config = dict(
    num_hidden_layers=13,
    hidden_size=128,
    num_attention_heads=6,
    num_key_value_heads=3,
    head_dim=32,
    intermediate_size=320,
    vocab_size=6177,
    hidden_act='swiglu',
    norm='rmsnorm',
    norm_place='pre',
    norm_eps=1e-05,
    positions='rope',
    rope_theta=10000.0,
    rope_fraction=1.0,
    qk_norm=False,
    attn_scale=0.177,
    bias='none',
    tie_word_embeddings=False,
    parallel_block=True,
    init='normal',
    init_std_qkv=0.0277,
    init_std_o=0.00544,
    init_std_up=0.0277,
    init_std_down=0.00544,
    optimizer='adam_variant',
    learning_rate=0.00228,
    lr_mult_up=1.21,
    beta1=0.9,
    lr_head=0.00302,
    warmup_steps=206,
    schedule='wsd',
    decay_fraction=0.287,
    decay_shape='sqrt',
    final_lr_fraction=0.1,
    batch_tokens=16384,
    max_seq_len=512,
    doc_mask=False,
    train_tokens=219600000,
    max_steps=13404,
    dataset='wikipedia_en',
)
Each number is 50 + 10 x the weight over its row's rms, rounded and kept within 0 to 99. Layers, rows and columns count from 0. The size before them is the row's rms in percent of the matrix's.

# layer 7 attention output (transposed), 192x128, rms 0.128, rows 82-95,114-127, columns 0-127
102:64 58 39 35 35 64 35 41 55 52 41 53 58 43 34 59 58 55 61 46 50 34 34 47 33 54 49 56 53 67 29 34 43 48 52 41 53 70 52 50 49 58 59 56 58 35 52 53 49 61 50 42 56 64 42 34 62 44 55 43 54 59 41 47 65 43 51 54 56 61 41 48 73 47 65 48 54 54 70 49 33 41 43 51 39 39 64 58 47 55 44 37 27 58 58 43 34 54 47 51 44 55 39 55 30 47 64 39 47 39 49 43 49 59 44 47 57 53 72 60 53 36 57 36 63 39 52 52
099:52 58 51 60 76 55 49 49 37 51 37 63 35 41 51 41 37 60 56 38 43 39 62 60 63 68 45 59 53 35 43 63 50 53 60 40 37 30 52 50 46 35 46 47 70 54 39 44 49 37 51 51 59 39 71 45 41 37 62 49 56 45 55 73 46 58 36 28 45 42 49 55 54 43 56 42 38 48 47 46 49 45 43 53 33 59 33 41 67 50 50 62 52 50 37 45 55 45 48 54 63 43 45 71 63 51 57 39 55 42 52 59 50 54 37 45 59 37 54 29 42 66 48 49 42 55 66 40
103:46 42 42 55 39 63 35 75 44 62 55 52 66 62 43 73 66 54 48 46 32 49 64 58 42 25 53 47 33 53 54 33 51 58 46 42 68 57 64 60 48 62 62 51 49 45 45 54 52 39 59 63 50 54 57 54 52 63 50 51 59 47 46 57 67 39 51 67 71 60 50 29 48 48 45 47 43 55 48 47 55 48 54 62 45 49 57 63 32 42 56 56 46 47 50 69 49 74 53 52 61 46 57 32 42 56 38 64 39 60 49 46 34 49 49 46 39 48 35 57 63 49 44 48 65 61 44 54
108:27 43 56 58 44 60 45 64 39 47 47 50 28 41 67 70 45 46 42 50 49 50 62 52 63 53 52 51 31 34 47 53 38 52 65 53 61 29 46 48 46 38 55 61 57 47 36 63 57 53 56 42 58 42 57 49 49 45 62 49 54 55 48 57 51 76 45 33 62 45 49 48 48 51 50 41 25 64 40 51 52 30 55 47 61 60 40 46 66 46 48 51 48 34 49 59 58 74 48 54 65 49 47 54 60 64 54 54 59 39 38 62 51 55 42 64 52 50 47 26 54 59 55 47 41 57 72 42
090:52 52 54 51 71 36 56 45 51 53 55 49 49 36 68 54 55 44 37 60 51 59 57 51 55 50 47 47 51 54 61 71 68 44 29 61 51 72 23 52 49 49 61 57 31 48 50 49 35 57 55 52 44 47 58 78 49 63 45 57 58 52 57 53 40 42 59 33 54 67 66 55 55 39 46 46 54 49 54 49 49 52 49 36 62 51 51 58 46 36 48 62 61 39 57 38 40 44 47 58 65 57 37 43 80 55 43 67 54 40 38 50 63 52 62 47 48 48 47 52 43 56 62 46 22 43 53 55
096:62 56 44 46 25 61 49 56 65 42 36 50 79 55 41 54 49 57 61 50 42 28 47 64 48 60 44 58 42 52 38 30 43 47 66 46 58 41 63 66 45 63 42 49 64 44 48 43 65 59 73 41 60 65 46 26 53 54 55 40 41 51 42 51 62 51 46 63 38 58 48 52 59 63 51 48 51 39 45 45 36 44 57 64 40 54 34 48 43 66 58 37 48 59 62 67 41 62 55 43 35 44 44 50 35 43 56 45 47 70 54 41 46 55 35 52 42 50 65 57 48 54 53 51 60 49 56 46
091:37 60 41 46 35 68 43 55 57 58 72 35 63 55 47 42 48 51 52 59 51 64 38 55 40 32 56 50 43 45 58 46 40 57 49 47 40 61 64 53 54 43 57 49 38 57 49 29 52 55 39 58 41 78 56 39 55 41 51 55 43 45 51 44 62 39 50 79 56 39 43 52 42 55 27 54 61 53 51 55 47 65 67 67 37 30 46 60 59 54 40 63 48 46 47 57 45 37 36 48 37 54 62 48 43 51 33 59 40 52 54 55 46 39 43 49 37 50 39 73 61 61 50 44 56 52 41 49
097:51 40 48 44 57 62 41 54 39 59 52 57 32 39 61 78 59 40 43 40 48 46 61 38 46 48 43 60 53 46 55 42 54 60 44 28 54 65 61 43 56 51 69 51 58 50 36 59 42 49 50 55 53 46 66 53 45 48 55 38 64 54 59 70 43 53 48 28 52 56 45 46 43 46 48 39 51 51 48 60 42 59 58 49 40 44 52 48 48 37 39 52 53 36 66 41 47 65 54 78 57 53 47 57 57 64 77 40 28 22 52 54 52 54 41 63 49 40 47 41 46 45 74 50 46 61 57 48
097:72 52 48 49 42 34 35 40 40 53 41 60 48 38 47 58 64 48 58 42 43 36 53 56 47 71 44 61 46 67 20 40 46 47 55 36 51 53 55 46 45 64 54 57 72 46 42 54 57 50 61 44 55 44 39 42 57 50 46 39 51 41 51 64 58 45 48 34 42 64 46 53 64 57 79 43 48 45 55 60 29 54 49 54 44 38 51 56 49 64 49 41 27 50 56 50 40 61 53 58 47 62 35 64 36 57 76 43 49 40 49 54 52 58 57 51 54 53 65 44 40 36 67 52 47 40 52 56
091:71 53 48 62 39 38 51 28 42 46 46 55 44 42 69 42 57 38 60 32 48 54 59 37 48 53 53 48 65 52 47 46 65 62 42 37 56 52 42 42 46 49 50 56 47 71 37 55 60 55 39 40 44 42 41 53 47 54 39 39 58 42 71 38 48 40 52 47 34 59 38 40 57 46 71 48 62 52 45 51 46 67 45 48 54 54 56 44 57 35 27 57 49 46 51 47 39 40 49 53 45 50 50 68 34 47 90 40 39 52 49 68 57 47 53 59 52 51 66 51 43 37 52 49 33 47 49 45
113:53 47 58 34 30 34 38 78 61 48 60 39 53 48 36 72 71 43 51 51 51 48 55 44 46 46 44 52 40 55 43 30 42 50 43 50 56 68 55 40 49 70 55 46 53 47 60 68 45 54 47 54 52 57 31 49 55 55 43 45 49 45 54 52 59 39 58 44 46 62 37 58 42 61 46 48 55 50 51 62 39 61 70 57 45 36 63 62 45 60 52 45 33 46 63 47 51 57 64 56 46 58 44 47 38 55 66 44 48 27 66 42 49 49 60 63 45 70 52 63 48 42 56 50 48 57 49 78
090:67 54 40 45 54 54 42 44 48 49 40 51 64 37 36 57 63 49 70 38 58 38 54 55 46 48 58 55 48 67 51 25 49 56 48 34 31 65 63 42 54 60 64 49 56 51 46 54 36 48 37 56 51 77 55 57 33 51 43 38 53 44 51 60 59 34 52 60 55 53 33 46 64 44 49 63 68 48 53 42 42 66 50 59 27 40 45 51 52 38 47 50 37 52 60 38 37 42 61 55 47 47 49 54 54 49 61 34 31 39 61 38 42 68 50 51 42 32 70 54 53 52 48 35 46 54 47 49
085:32 55 47 38 61 65 68 55 68 57 68 36 58 44 49 41 39 49 53 75 54 65 41 61 42 38 57 55 48 34 59 51 39 55 60 58 40 58 70 67 50 51 40 45 36 39 50 50 56 39 46 33 40 65 54 32 54 37 56 58 41 41 40 47 40 47 52 65 54 55 50 65 44 47 29 65 38 48 50 48 56 43 55 63 49 58 50 54 55 66 51 62 45 41 53 50 56 47 41 43 41 55 63 48 67 42 29 57 61 63 49 34 50 52 48 39 53 40 60 44 64 71 58 48 50 45 61 54
075:38 56 39 37 45 52 43 53 62 45 52 64 48 48 51 58 53 42 55 47 62 58 53 39 37 53 61 58 46 64 61 50 36 47 21 53 61 73 31 28 35 50 51 44 47 54 46 67 39 48 42 37 55 46 40 64 53 49 48 39 52 44 64 35 53 44 64 38 56 66 49 58 65 38 66 58 55 59 63 49 34 60 54 34 50 45 46 61 52 50 41 58 36 43 60 52 37 53 49 43 71 51 40 54 37 60 58 46 44 35 34 47 68 55 66 60 56 54 57 48 48 30 56 45 47 53 60 63
121:42 45 52 48 33 54 59 45 55 49 57 42 39 56 40 46 36 44 44 64 60 49 30 40 51 56 28 40 59 53 40 60 53 44 50 57 67 53 48 52 41 46 45 56 38 42 54 44 63 60 38 38 38 59 45 59 74 60 49 62 51 69 40 39 44 56 64 48 31 47 45 53 48 37 74 47 41 47 57 57 55 23 38 60 77 55 55 59 48 37 54 40 46 62 43 45 55 44 34 49 42 54 55 66 48 42 44 64 52 59 33 53 53 51 42 55 52 64 36 42 47 44 55 35 47 31 63 56
111:73 58 57 38 29 43 54 50 58 59 55 56 57 37 44 61 40 35 63 74 48 53 47 52 57 43 45 56 43 62 55 51 28 39 45 51 48 68 54 41 54 59 45 60 55 33 58 49 50 47 49 45 37 59 26 43 59 54 24 61 64 62 40 31 42 41 62 50 53 73 50 60 52 53 53 61 42 43 51 54 43 38 60 58 62 48 55 59 51 60 51 52 38 51 58 52 42 39 60 52 44 70 38 58 48 56 63 45 51 56 55 45 63 50 74 47 59 43 50 44 38 55 45 37 40 43 53 69
098:28 60 52 67 59 64 65 60 48 42 47 39 45 63 51 66 51 34 45 40 54 32 61 52 54 54 64 48 53 57 53 55 56 47 58 36 65 48 60 57 52 52 45 54 44 62 64 27 56 40 54 46 68 64 68 48 57 52 50 33 52 55 47 67 27 45 43 50 34 55 67 51 43 48 47 36 34 48 45 54 52 42 54 55 56 58 61 62 44 61 57 47 51 50 44 55 37 46 39 43 54 38 77 71 54 57 43 52 38 41 46 44 44 49 26 66 40 42 58 34 56 44 59 53 42 51 49 56
094:58 53 56 45 39 66 45 40 41 53 57 49 46 45 39 47 45 35 60 56 53 54 57 40 48 43 64 58 54 61 50 53 32 48 53 55 46 45 56 51 47 59 42 77 54 49 74 41 55 46 45 64 53 57 31 32 52 50 40 62 52 67 40 38 39 46 70 59 71 59 37 64 53 54 57 58 28 56 45 62 61 47 52 46 65 52 63 61 65 65 42 51 61 45 48 41 49 40 59 50 46 64 47 53 40 39 58 45 62 42 38 74 44 43 71 53 57 50 50 60 48 44 32 36 45 41 44 67
118:52 57 46 48 60 48 43 41 55 55 38 50 64 57 48 46 71 56 61 48 34 55 44 56 46 49 69 63 44 47 45 47 62 62 46 49 26 41 43 46 60 49 57 51 63 47 46 56 53 50 54 51 57 50 61 30 48 30 47 39 54 30 55 57 61 34 36 48 70 49 56 54 34 60 45 47 43 50 52 45 56 72 63 41 34 59 53 32 71 71 40 46 62 33 39 59 55 45 56 56 57 39 49 34 46 51 46 39 54 48 55 51 36 55 64 36 44 50 56 52 62 59 33 52 44 63 35 30
103:39 53 51 50 61 54 54 51 56 41 61 49 44 57 46 45 40 50 39 53 64 49 54 42 48 48 34 48 54 50 58 58 47 37 45 67 66 49 48 58 45 42 55 44 33 50 49 51 45 47 39 53 47 49 51 83 54 55 60 52 45 47 45 41 45 68 74 49 27 39 46 49 63 30 60 57 48 45 39 50 57 27 36 40 70 48 44 62 42 29 53 51 48 69 49 49 46 55 33 55 46 69 70 68 58 43 44 64 56 64 37 61 65 33 36 56 53 58 44 40 44 46 46 49 54 41 65 54
112:38 38 59 53 53 64 53 57 58 29 62 46 35 64 53 60 39 48 33 44 57 35 47 49 49 35 44 41 54 53 41 55 54 51 61 53 61 59 62 71 54 49 51 46 40 64 54 40 47 60 46 45 65 53 58 57 52 48 70 45 29 60 59 62 50 67 56 54 34 42 54 44 48 41 44 57 54 49 45 51 59 42 34 56 37 47 37 60 39 24 55 50 52 60 60 45 38 51 50 43 57 59 65 65 59 52 50 74 32 52 36 52 58 52 25 61 48 56 50 46 48 32 67 45 60 55 63 52
100:46 40 53 46 44 72 47 40 41 61 17 42 41 43 36 60 47 38 64 50 48 50 49 55 70 52 59 46 53 52 42 50 45 48 51 36 50 35 54 42 36 49 39 70 69 56 62 32 55 51 46 47 60 60 62 28 50 49 40 44 58 46 53 53 33 36 56 41 62 41 57 52 34 62 64 40 31 48 45 58 43 44 67 62 55 53 43 48 58 59 28 44 60 32 60 61 52 38 55 37 53 41 53 46 46 49 53 33 39 38 50 67 49 51 55 55 56 41 47 36 60 53 48 45 44 52 33 58
101:53 50 53 42 38 32 54 36 38 48 47 50 53 54 41 44 48 46 56 77 56 57 37 53 56 72 45 48 56 49 35 66 37 53 50 47 53 47 57 40 49 47 49 66 55 38 60 53 70 48 45 39 38 51 41 46 70 54 40 55 54 52 43 43 41 50 62 45 39 52 50 55 43 49 75 50 34 44 60 66 41 40 49 54 81 56 53 56 51 54 50 45 32 44 38 46 51 30 52 56 40 65 49 63 36 52 58 55 58 56 49 61 50 46 61 47 58 59 24 35 40 49 52 40 35 25 52 58
086:55 40 59 55 50 33 55 50 42 62 52 43 57 57 42 33 50 56 39 72 55 69 56 78 61 53 49 32 58 26 40 52 59 64 51 42 58 56 48 54 50 57 55 53 46 51 45 59 53 35 50 46 55 47 44 56 50 53 45 36 42 57 49 45 43 48 48 65 55 58 40 26 45 40 44 53 64 59 58 57 37 49 37 50 57 45 37 60 44 36 61 60 32 37 41 41 42 39 65 45 62 51 45 31 44 45 57 68 61 58 41 58 52 65 54 49 57 65 24 58 47 46 59 50 51 38 58 72
102:36 40 62 66 58 60 32 58 28 42 37 28 39 56 55 39 45 51 38 36 53 53 47 38 44 70 42 41 72 39 46 56 47 54 48 55 60 27 43 56 42 33 43 60 33 60 54 40 49 58 31 44 42 52 56 50 52 55 68 56 40 35 61 52 51 53 48 47 44 30 41 49 50 51 62 37 43 60 35 50 71 55 46 40 52 53 43 42 51 40 26 51 59 54 53 49 61 51 34 46 40 53 56 62 48 48 53 52 59 55 46 63 33 47 36 53 41 65 36 49 50 63 47 49 53 49 58 45
084:46 27 46 58 55 53 57 51 44 48 51 31 50 55 42 30 44 48 53 45 64 51 46 55 52 36 31 34 58 54 38 57 64 32 42 60 55 51 55 55 29 40 48 57 40 54 38 45 57 56 29 42 41 46 49 59 63 59 43 48 46 53 46 42 31 63 50 49 28 43 58 47 42 43 62 45 59 35 48 55 55 37 45 70 53 67 36 57 40 33 39 50 64 51 51 62 64 40 43 46 42 48 59 59 67 47 49 63 47 65 50 44 57 68 56 57 52 63 39 39 38 56 61 36 35 39 52 60
089:51 51 41 50 63 70 52 54 62 30 59 62 62 45 46 49 50 51 63 35 58 28 52 41 42 45 46 56 57 53 51 52 56 45 49 61 58 50 58 62 47 53 48 41 57 58 44 63 41 59 41 46 63 52 49 59 47 57 57 48 50 47 58 59 48 67 64 49 45 50 46 56 70 33 69 56 59 32 36 40 57 50 42 60 31 51 64 54 31 37 40 53 51 55 63 56 35 53 44 35 46 66 47 90 61 66 51 51 39 58 39 64 48 50 43 48 47 53 68 53 38 37 54 43 37 63 53 52
082:45 48 59 45 34 59 57 46 64 55 38 48 57 58 43 39 63 54 54 71 32 64 45 63 66 60 42 34 62 40 42 52 60 66 45 67 45 47 35 49 51 51 49 61 58 46 64 58 62 51 42 44 57 55 45 54 60 46 51 43 58 50 57 41 48 54 63 50 73 57 52 55 37 46 55 49 38 49 56 55 64 55 31 40 66 61 40 44 57 53 46 37 49 34 44 56 60 42 55 55 60 41 40 45 43 40 56 53 61 59 48 55 41 68 78 53 48 73 25 65 49 55 49 41 52 49 32 36
# layer 7 attention value, 96x128, rms 0.119, rows 51-63, columns 0-127
106:52 50 30 67 35 48 44 36 45 69 48 63 51 46 57 48 73 44 52 51 54 33 59 53 59 54 67 40 53 48 61 58 34 47 72 34 42 34 65 49 34 48 48 56 54 31 33 74 56 35 53 54 43 62 55 60 45 56 54 60 62 55 49 57 60 52 54 53 46 47 55 42 54 39 50 42 55 62 45 40 47 45 64 48 52 34 64 20 51 52 43 61 51 44 53 46 58 61 64 45 60 39 62 56 66 52 52 42 60 47 45 59 32 59 39 42 67 41 57 50 56 38 59 56 42 46 48 48
104:59 51 52 13 58 52 38 42 37 41 41 42 41 59 63 40 21 55 42 35 51 59 48 50 49 47 50 54 52 38 58 60 53 48 71 69 36 50 40 43 53 51 64 47 58 70 59 59 44 63 43 44 68 47 49 37 50 43 46 44 37 66 49 46 53 52 39 49 55 35 31 54 53 55 48 57 44 54 45 68 63 62 48 51 56 48 29 40 52 42 58 47 62 49 72 67 47 54 45 41 27 50 44 51 52 45 46 65 41 45 63 43 59 49 46 49 45 52 54 54 56 68 59 47 51 41 39 45
101:51 59 34 53 66 47 44 27 62 54 55 63 63 44 62 41 59 49 76 36 66 40 44 44 54 52 68 31 59 44 32 50 56 51 48 39 34 30 59 54 40 50 52 46 62 39 49 65 50 32 56 41 40 56 72 43 59 59 42 36 66 55 42 52 37 52 46 56 44 56 56 46 49 54 61 52 22 50 49 43 50 59 66 64 49 45 54 35 38 45 24 58 49 53 51 58 59 53 61 55 52 47 59 65 60 46 43 52 33 54 60 53 43 52 46 48 46 46 42 41 49 51 58 49 47 41 49 64
100:47 54 56 42 58 51 55 39 56 46 57 40 33 64 55 66 49 55 65 58 42 65 44 58 48 54 37 45 39 68 41 39 53 29 47 38 51 53 60 54 59 66 60 44 49 41 35 50 51 60 61 40 42 56 47 54 48 52 60 52 40 50 49 56 32 61 58 65 48 57 57 58 38 50 46 60 43 46 62 40 54 35 41 44 54 56 46 50 45 66 43 35 28 58 48 33 60 51 47 58 26 45 20 57 52 49 48 56 61 55 39 44 64 48 59 54 59 58 45 58 45 30 53 54 65 27 48 72
094:47 43 55 58 46 48 59 53 44 59 43 39 51 55 48 38 47 49 44 54 48 62 42 43 58 46 65 50 58 34 65 61 48 80 27 59 54 62 36 42 43 52 43 54 49 66 57 48 42 56 26 51 46 38 49 63 50 52 42 27 47 45 45 37 51 50 28 52 38 46 46 48 49 49 56 57 60 69 39 72 54 60 48 44 43 36 47 33 44 33 50 47 56 43 61 61 38 34 52 36 67 58 77 44 53 54 43 35 44 52 51 56 48 66 48 49 47 29 45 50 57 54 49 46 49 60 35 38
103:53 45 65 50 42 52 41 57 30 33 45 46 38 33 58 52 30 47 37 61 47 48 56 39 48 40 50 50 46 47 64 63 64 47 48 71 51 43 45 55 56 37 56 44 50 56 76 41 39 48 42 35 43 32 43 57 47 39 44 50 59 45 63 33 61 41 43 53 40 38 45 45 50 56 53 50 43 46 43 69 58 67 50 65 62 62 53 44 68 28 61 27 58 39 53 60 26 41 50 37 51 53 61 50 48 35 50 38 47 47 60 51 42 41 49 54 39 58 46 27 51 52 50 51 42 58 54 60
094:44 50 43 43 46 52 38 51 46 41 41 54 44 60 50 40 59 48 66 60 55 59 53 56 56 56 37 36 46 43 42 42 46 36 62 56 43 45 61 44 43 40 38 50 47 41 46 56 50 49 60 54 62 60 46 39 50 55 67 54 52 70 52 49 44 60 56 53 45 58 66 69 44 61 43 68 42 54 43 35 38 71 43 71 44 49 43 51 55 43 34 71 52 58 48 68 69 73 59 50 41 33 40 55 52 37 58 86 68 56 42 50 57 45 62 50 47 45 53 54 59 56 56 51 63 42 33 53
098:33 39 55 57 47 42 57 58 62 62 44 51 55 57 65 32 68 48 64 45 44 49 64 65 59 58 63 27 44 39 44 45 51 47 43 43 54 52 48 43 36 57 46 51 47 49 39 45 61 27 51 63 71 41 51 47 45 41 49 55 54 55 54 56 23 61 41 43 51 58 37 58 56 52 39 62 47 49 39 39 42 54 60 44 51 40 46 40 32 52 60 70 38 52 38 38 77 47 49 50 64 42 60 52 61 53 51 48 50 46 36 60 33 67 47 41 74 40 46 64 50 52 41 58 49 46 35 47
092:33 36 71 59 45 42 35 69 63 32 36 59 66 48 58 40 61 53 51 61 49 30 61 59 60 49 51 55 47 54 45 51 48 40 45 46 48 61 40 41 51 48 45 49 40 36 56 43 53 40 49 66 56 35 57 37 46 51 44 53 46 41 48 56 45 51 49 36 56 60 28 57 68 63 49 50 70 36 42 44 35 52 53 46 43 48 49 59 43 72 48 41 47 57 50 28 62 56 50 74 54 39 57 59 52 55 51 52 44 42 52 57 32 50 62 52 43 60 38 55 58 24 43 49 61 52 29 43
108:34 32 45 35 56 51 62 62 60 50 53 50 48 44 53 46 50 51 53 60 50 50 52 60 52 51 62 55 47 44 34 41 54 67 39 63 54 47 46 55 52 50 60 34 45 73 49 26 55 45 52 57 62 38 53 40 68 45 55 33 53 51 43 30 45 57 52 44 68 57 66 57 47 64 47 76 43 52 50 50 36 44 47 53 52 74 48 66 49 40 65 48 41 57 27 56 64 59 51 47 41 51 51 53 40 35 46 58 47 60 43 54 53 39 59 59 38 53 67 41 44 67 54 51 59 43 59 24
079:53 42 58 61 45 56 51 73 55 29 39 66 54 57 48 58 49 58 35 74 35 36 59 45 56 53 52 61 40 34 85 58 35 54 55 52 58 41 56 50 52 33 62 39 31 49 60 51 57 65 55 55 60 45 46 68 37 35 62 57 48 50 75 47 43 51 49 50 52 47 58 49 45 59 45 69 51 52 37 45 32 58 52 44 51 37 48 48 53 50 53 42 54 68 48 47 40 69 68 68 53 44 57 54 45 46 52 56 64 59 43 56 46 57 47 55 60 46 56 54 65 45 56 61 56 54 47 41
088:51 57 47 54 53 47 61 44 32 53 34 62 36 48 45 55 37 50 45 60 63 42 51 49 55 47 54 58 58 42 68 67 40 50 48 80 46 50 44 60 47 43 55 67 53 48 71 56 44 54 57 35 44 49 55 66 59 40 52 58 54 51 54 37 57 49 38 61 32 37 54 39 43 65 58 40 22 68 51 52 49 54 32 56 61 49 47 33 59 34 54 36 52 35 48 58 36 35 72 35 62 52 59 44 47 47 58 39 39 49 33 54 62 57 48 51 54 58 55 39 48 42 53 54 46 48 67 62
081:31 48 54 53 73 49 45 62 64 23 60 35 44 54 51 45 53 61 64 47 52 56 52 54 54 56 50 45 44 52 37 61 51 44 52 47 59 55 54 57 44 48 46 46 50 42 56 52 60 40 57 64 65 53 45 31 55 42 59 53 35 41 39 59 32 48 42 58 56 60 49 45 48 53 45 60 33 32 53 43 41 39 51 56 52 59 69 80 35 61 45 46 31 61 41 33 71 54 51 59 50 44 43 58 55 47 55 59 61 57 57 49 37 46 44 53 53 45 32 34 40 25 54 55 52 33 64 44
# layer 7 attention query, 192x128, rms 0.186, rows 128-132,160-164, columns 0-127
085:56 55 37 50 45 44 45 59 56 45 42 65 39 71 55 49 45 43 52 38 46 75 52 51 54 60 48 40 64 41 64 52 57 63 49 56 50 43 34 50 51 57 48 36 60 67 47 58 50 55 74 62 34 38 19 50 44 47 43 71 55 37 58 37 36 59 39 58 37 59 58 43 44 57 54 53 56 66 40 35 51 42 63 52 47 48 54 65 53 59 59 41 37 40 63 43 42 48 38 45 58 67 40 46 44 39 63 43 65 54 49 67 39 44 58 49 55 44 56 67 57 56 50 57 46 54 59 29
079:58 63 47 43 59 49 44 52 50 58 48 47 45 61 54 36 61 41 65 54 63 68 46 50 44 56 41 56 49 50 28 67 45 50 30 50 35 45 45 43 44 58 48 46 65 51 54 63 46 71 51 42 39 32 43 47 67 35 67 40 59 40 41 43 51 49 33 57 57 38 54 37 50 57 59 46 49 50 46 59 49 53 52 50 52 51 54 39 59 38 34 70 58 49 78 32 53 54 49 43 72 71 51 57 31 37 55 39 55 62 59 68 55 46 60 59 44 51 49 54 54 41 52 64 43 46 61 31
097:61 48 38 51 54 47 39 55 53 51 52 54 46 62 61 56 37 52 45 30 43 79 46 45 47 68 53 40 51 48 51 61 45 60 54 59 39 46 33 55 55 50 58 45 69 52 51 61 61 55 69 50 46 57 28 46 59 57 41 58 38 34 60 54 44 65 47 60 52 55 56 56 31 52 50 30 43 51 37 61 51 31 63 41 55 41 62 82 55 62 53 41 37 41 60 56 59 35 52 37 46 55 51 42 39 49 67 53 53 45 60 55 27 48 65 44 48 48 63 49 58 47 49 52 41 55 60 34
082:49 62 45 45 56 45 52 67 46 60 56 51 52 59 48 54 43 51 76 42 44 61 41 47 59 58 34 44 50 51 32 52 56 46 46 28 45 50 55 60 36 48 55 58 57 54 50 54 39 66 54 63 20 49 32 37 57 41 54 50 55 49 35 52 25 48 41 50 32 49 55 41 50 44 44 48 57 60 36 51 47 45 45 57 55 66 44 43 53 54 33 49 39 34 69 57 43 43 50 34 58 49 52 40 46 56 74 49 39 59 40 69 42 50 56 64 54 39 64 55 53 27 63 51 54 62 49 35
069:54 49 44 65 53 54 55 39 53 41 54 49 48 31 50 64 51 42 34 37 35 53 41 45 56 59 47 50 53 35 69 48 63 48 46 61 65 52 40 56 54 65 48 51 41 60 42 41 55 51 40 52 53 47 48 51 39 55 35 43 65 39 75 59 40 56 54 51 54 73 45 59 33 63 53 47 31 43 48 50 54 37 49 42 47 52 56 43 64 59 59 62 60 45 70 60 61 66 56 37 52 48 39 29 49 39 58 49 49 56 68 61 47 48 56 41 33 40 37 58 52 63 48 47 60 81 48 37
086:48 37 68 65 41 28 58 57 47 45 39 46 51 56 42 46 60 55 51 67 70 54 62 57 55 48 41 53 42 58 53 40 60 43 54 65 56 49 48 51 59 38 53 31 51 45 47 41 62 44 30 39 33 47 68 54 61 53 37 40 64 64 51 44 59 53 66 33 40 64 63 58 51 53 56 59 51 62 56 65 65 46 70 53 46 64 48 48 51 31 49 34 61 34 55 37 43 59 39 60 39 52 57 61 50 46 55 44 43 62 48 55 49 58 66 32 36 67 48 45 58 54 64 50 38 60 61 46
095:47 56 43 33 59 59 50 32 50 41 48 36 35 36 49 70 39 58 42 64 31 49 42 60 52 49 55 49 59 60 61 54 59 39 59 44 48 64 51 46 52 49 41 30 47 44 52 58 45 59 59 51 55 71 48 71 44 45 52 48 49 47 27 53 48 49 78 59 50 54 48 75 47 46 48 58 47 48 60 47 60 32 67 36 51 55 45 53 49 61 38 40 61 48 19 54 27 48 41 49 35 39 44 47 50 50 43 50 56 41 41 30 57 45 51 57 37 60 49 55 47 48 45 43 60 44 43 63
094:42 33 66 57 51 34 57 67 45 62 47 54 62 54 43 45 58 52 49 46 51 45 56 51 41 44 50 50 46 59 42 43 50 60 46 56 45 52 31 68 49 35 32 66 55 50 50 41 49 54 44 70 27 58 61 46 53 63 67 48 45 47 63 50 66 44 45 38 52 54 58 45 53 48 53 28 50 43 47 70 36 46 39 63 58 49 58 35 37 31 51 39 52 28 61 46 54 42 61 31 48 50 64 44 46 58 62 38 55 49 50 64 32 55 51 42 28 58 43 42 66 48 56 49 40 69 42 62
080:52 62 32 58 35 59 47 49 65 50 42 59 57 36 58 52 49 51 40 55 50 48 47 57 47 44 40 55 62 55 63 62 72 49 50 64 41 43 42 48 50 53 53 37 47 41 60 56 60 53 55 61 62 54 60 55 57 54 18 50 58 50 53 49 66 32 66 42 56 51 58 52 43 51 45 62 61 45 52 35 84 42 63 57 72 55 53 48 58 43 46 56 65 37 54 39 45 51 60 67 52 47 46 35 58 46 28 50 42 51 74 56 40 41 60 49 51 39 47 56 48 60 43 45 46 70 61 49
107:44 47 42 59 41 52 31 79 46 48 34 53 58 63 56 35 48 34 40 67 48 44 51 56 51 50 47 50 57 51 50 66 60 74 44 45 50 51 38 47 46 45 59 43 50 57 73 42 55 53 39 57 48 41 69 27 55 53 38 57 64 58 56 59 55 53 51 40 44 36 43 60 51 56 55 61 62 26 39 49 59 54 50 53 53 56 36 52 68 24 54 47 46 51 56 34 58 49 48 36 51 40 61 47 43 46 58 51 23 52 50 63 42 45 51 50 55 56 50 58 55 47 32 47 52 65 69 38
# layer 7 attention key, 96x128, rms 0.183, rows 64-67, columns 0-127
088:62 55 38 53 36 36 49 61 59 54 44 50 49 69 48 34 49 57 58 41 48 73 40 49 44 67 48 42 43 59 41 61 43 49 53 68 48 38 58 28 54 52 38 51 57 46 37 65 56 48 63 41 42 61 43 43 50 41 53 55 61 37 67 52 51 48 56 50 53 45 49 60 41 50 49 37 46 54 44 53 45 51 47 57 50 56 65 81 44 52 47 42 38 26 56 34 52 64 32 30 43 64 47 34 38 46 67 40 51 43 59 59 45 59 55 52 47 63 54 56 53 38 61 68 45 69 42 53
073:54 48 53 62 68 56 45 52 64 50 48 45 37 49 42 57 54 49 53 30 52 33 49 55 43 52 58 42 61 39 39 58 46 36 30 37 44 45 36 38 38 67 65 56 43 48 62 39 51 62 57 61 48 44 51 61 50 41 35 48 73 51 51 52 51 46 57 50 56 52 38 50 37 56 53 48 48 39 47 51 22 54 62 50 52 51 70 54 56 47 41 50 37 35 58 34 31 53 78 59 51 63 50 32 43 41 50 29 62 35 66 45 49 45 50 56 42 43 58 69 69 45 51 56 61 44 49 49
081:45 42 31 33 46 42 31 63 53 45 51 35 56 54 53 42 34 48 58 49 61 69 50 65 46 75 57 56 43 53 56 64 27 48 46 61 51 43 58 43 44 52 50 44 60 63 36 45 48 61 62 24 51 59 30 45 49 55 63 46 53 31 61 46 38 38 44 47 33 44 55 60 40 63 55 37 45 41 37 47 48 39 59 54 45 57 52 67 48 56 52 48 42 32 43 50 34 44 45 55 40 66 58 53 42 45 50 33 33 41 40 63 54 58 49 55 54 62 58 52 60 53 45 54 45 57 63 33
081:42 46 17 55 53 58 55 62 51 70 58 43 65 66 53 42 54 61 80 62 46 69 40 53 49 65 52 36 60 66 52 38 50 44 61 44 48 50 37 33 39 50 47 52 53 33 50 52 54 53 49 51 37 67 61 43 54 61 43 28 64 49 47 56 50 57 51 51 59 53 67 52 43 41 44 52 44 64 47 50 39 44 60 60 46 45 58 38 41 44 57 59 60 52 61 57 58 48 50 31 42 45 62 46 49 51 53 53 50 40 72 54 31 56 52 52 55 49 38 67 65 59 47 57 52 42 31 59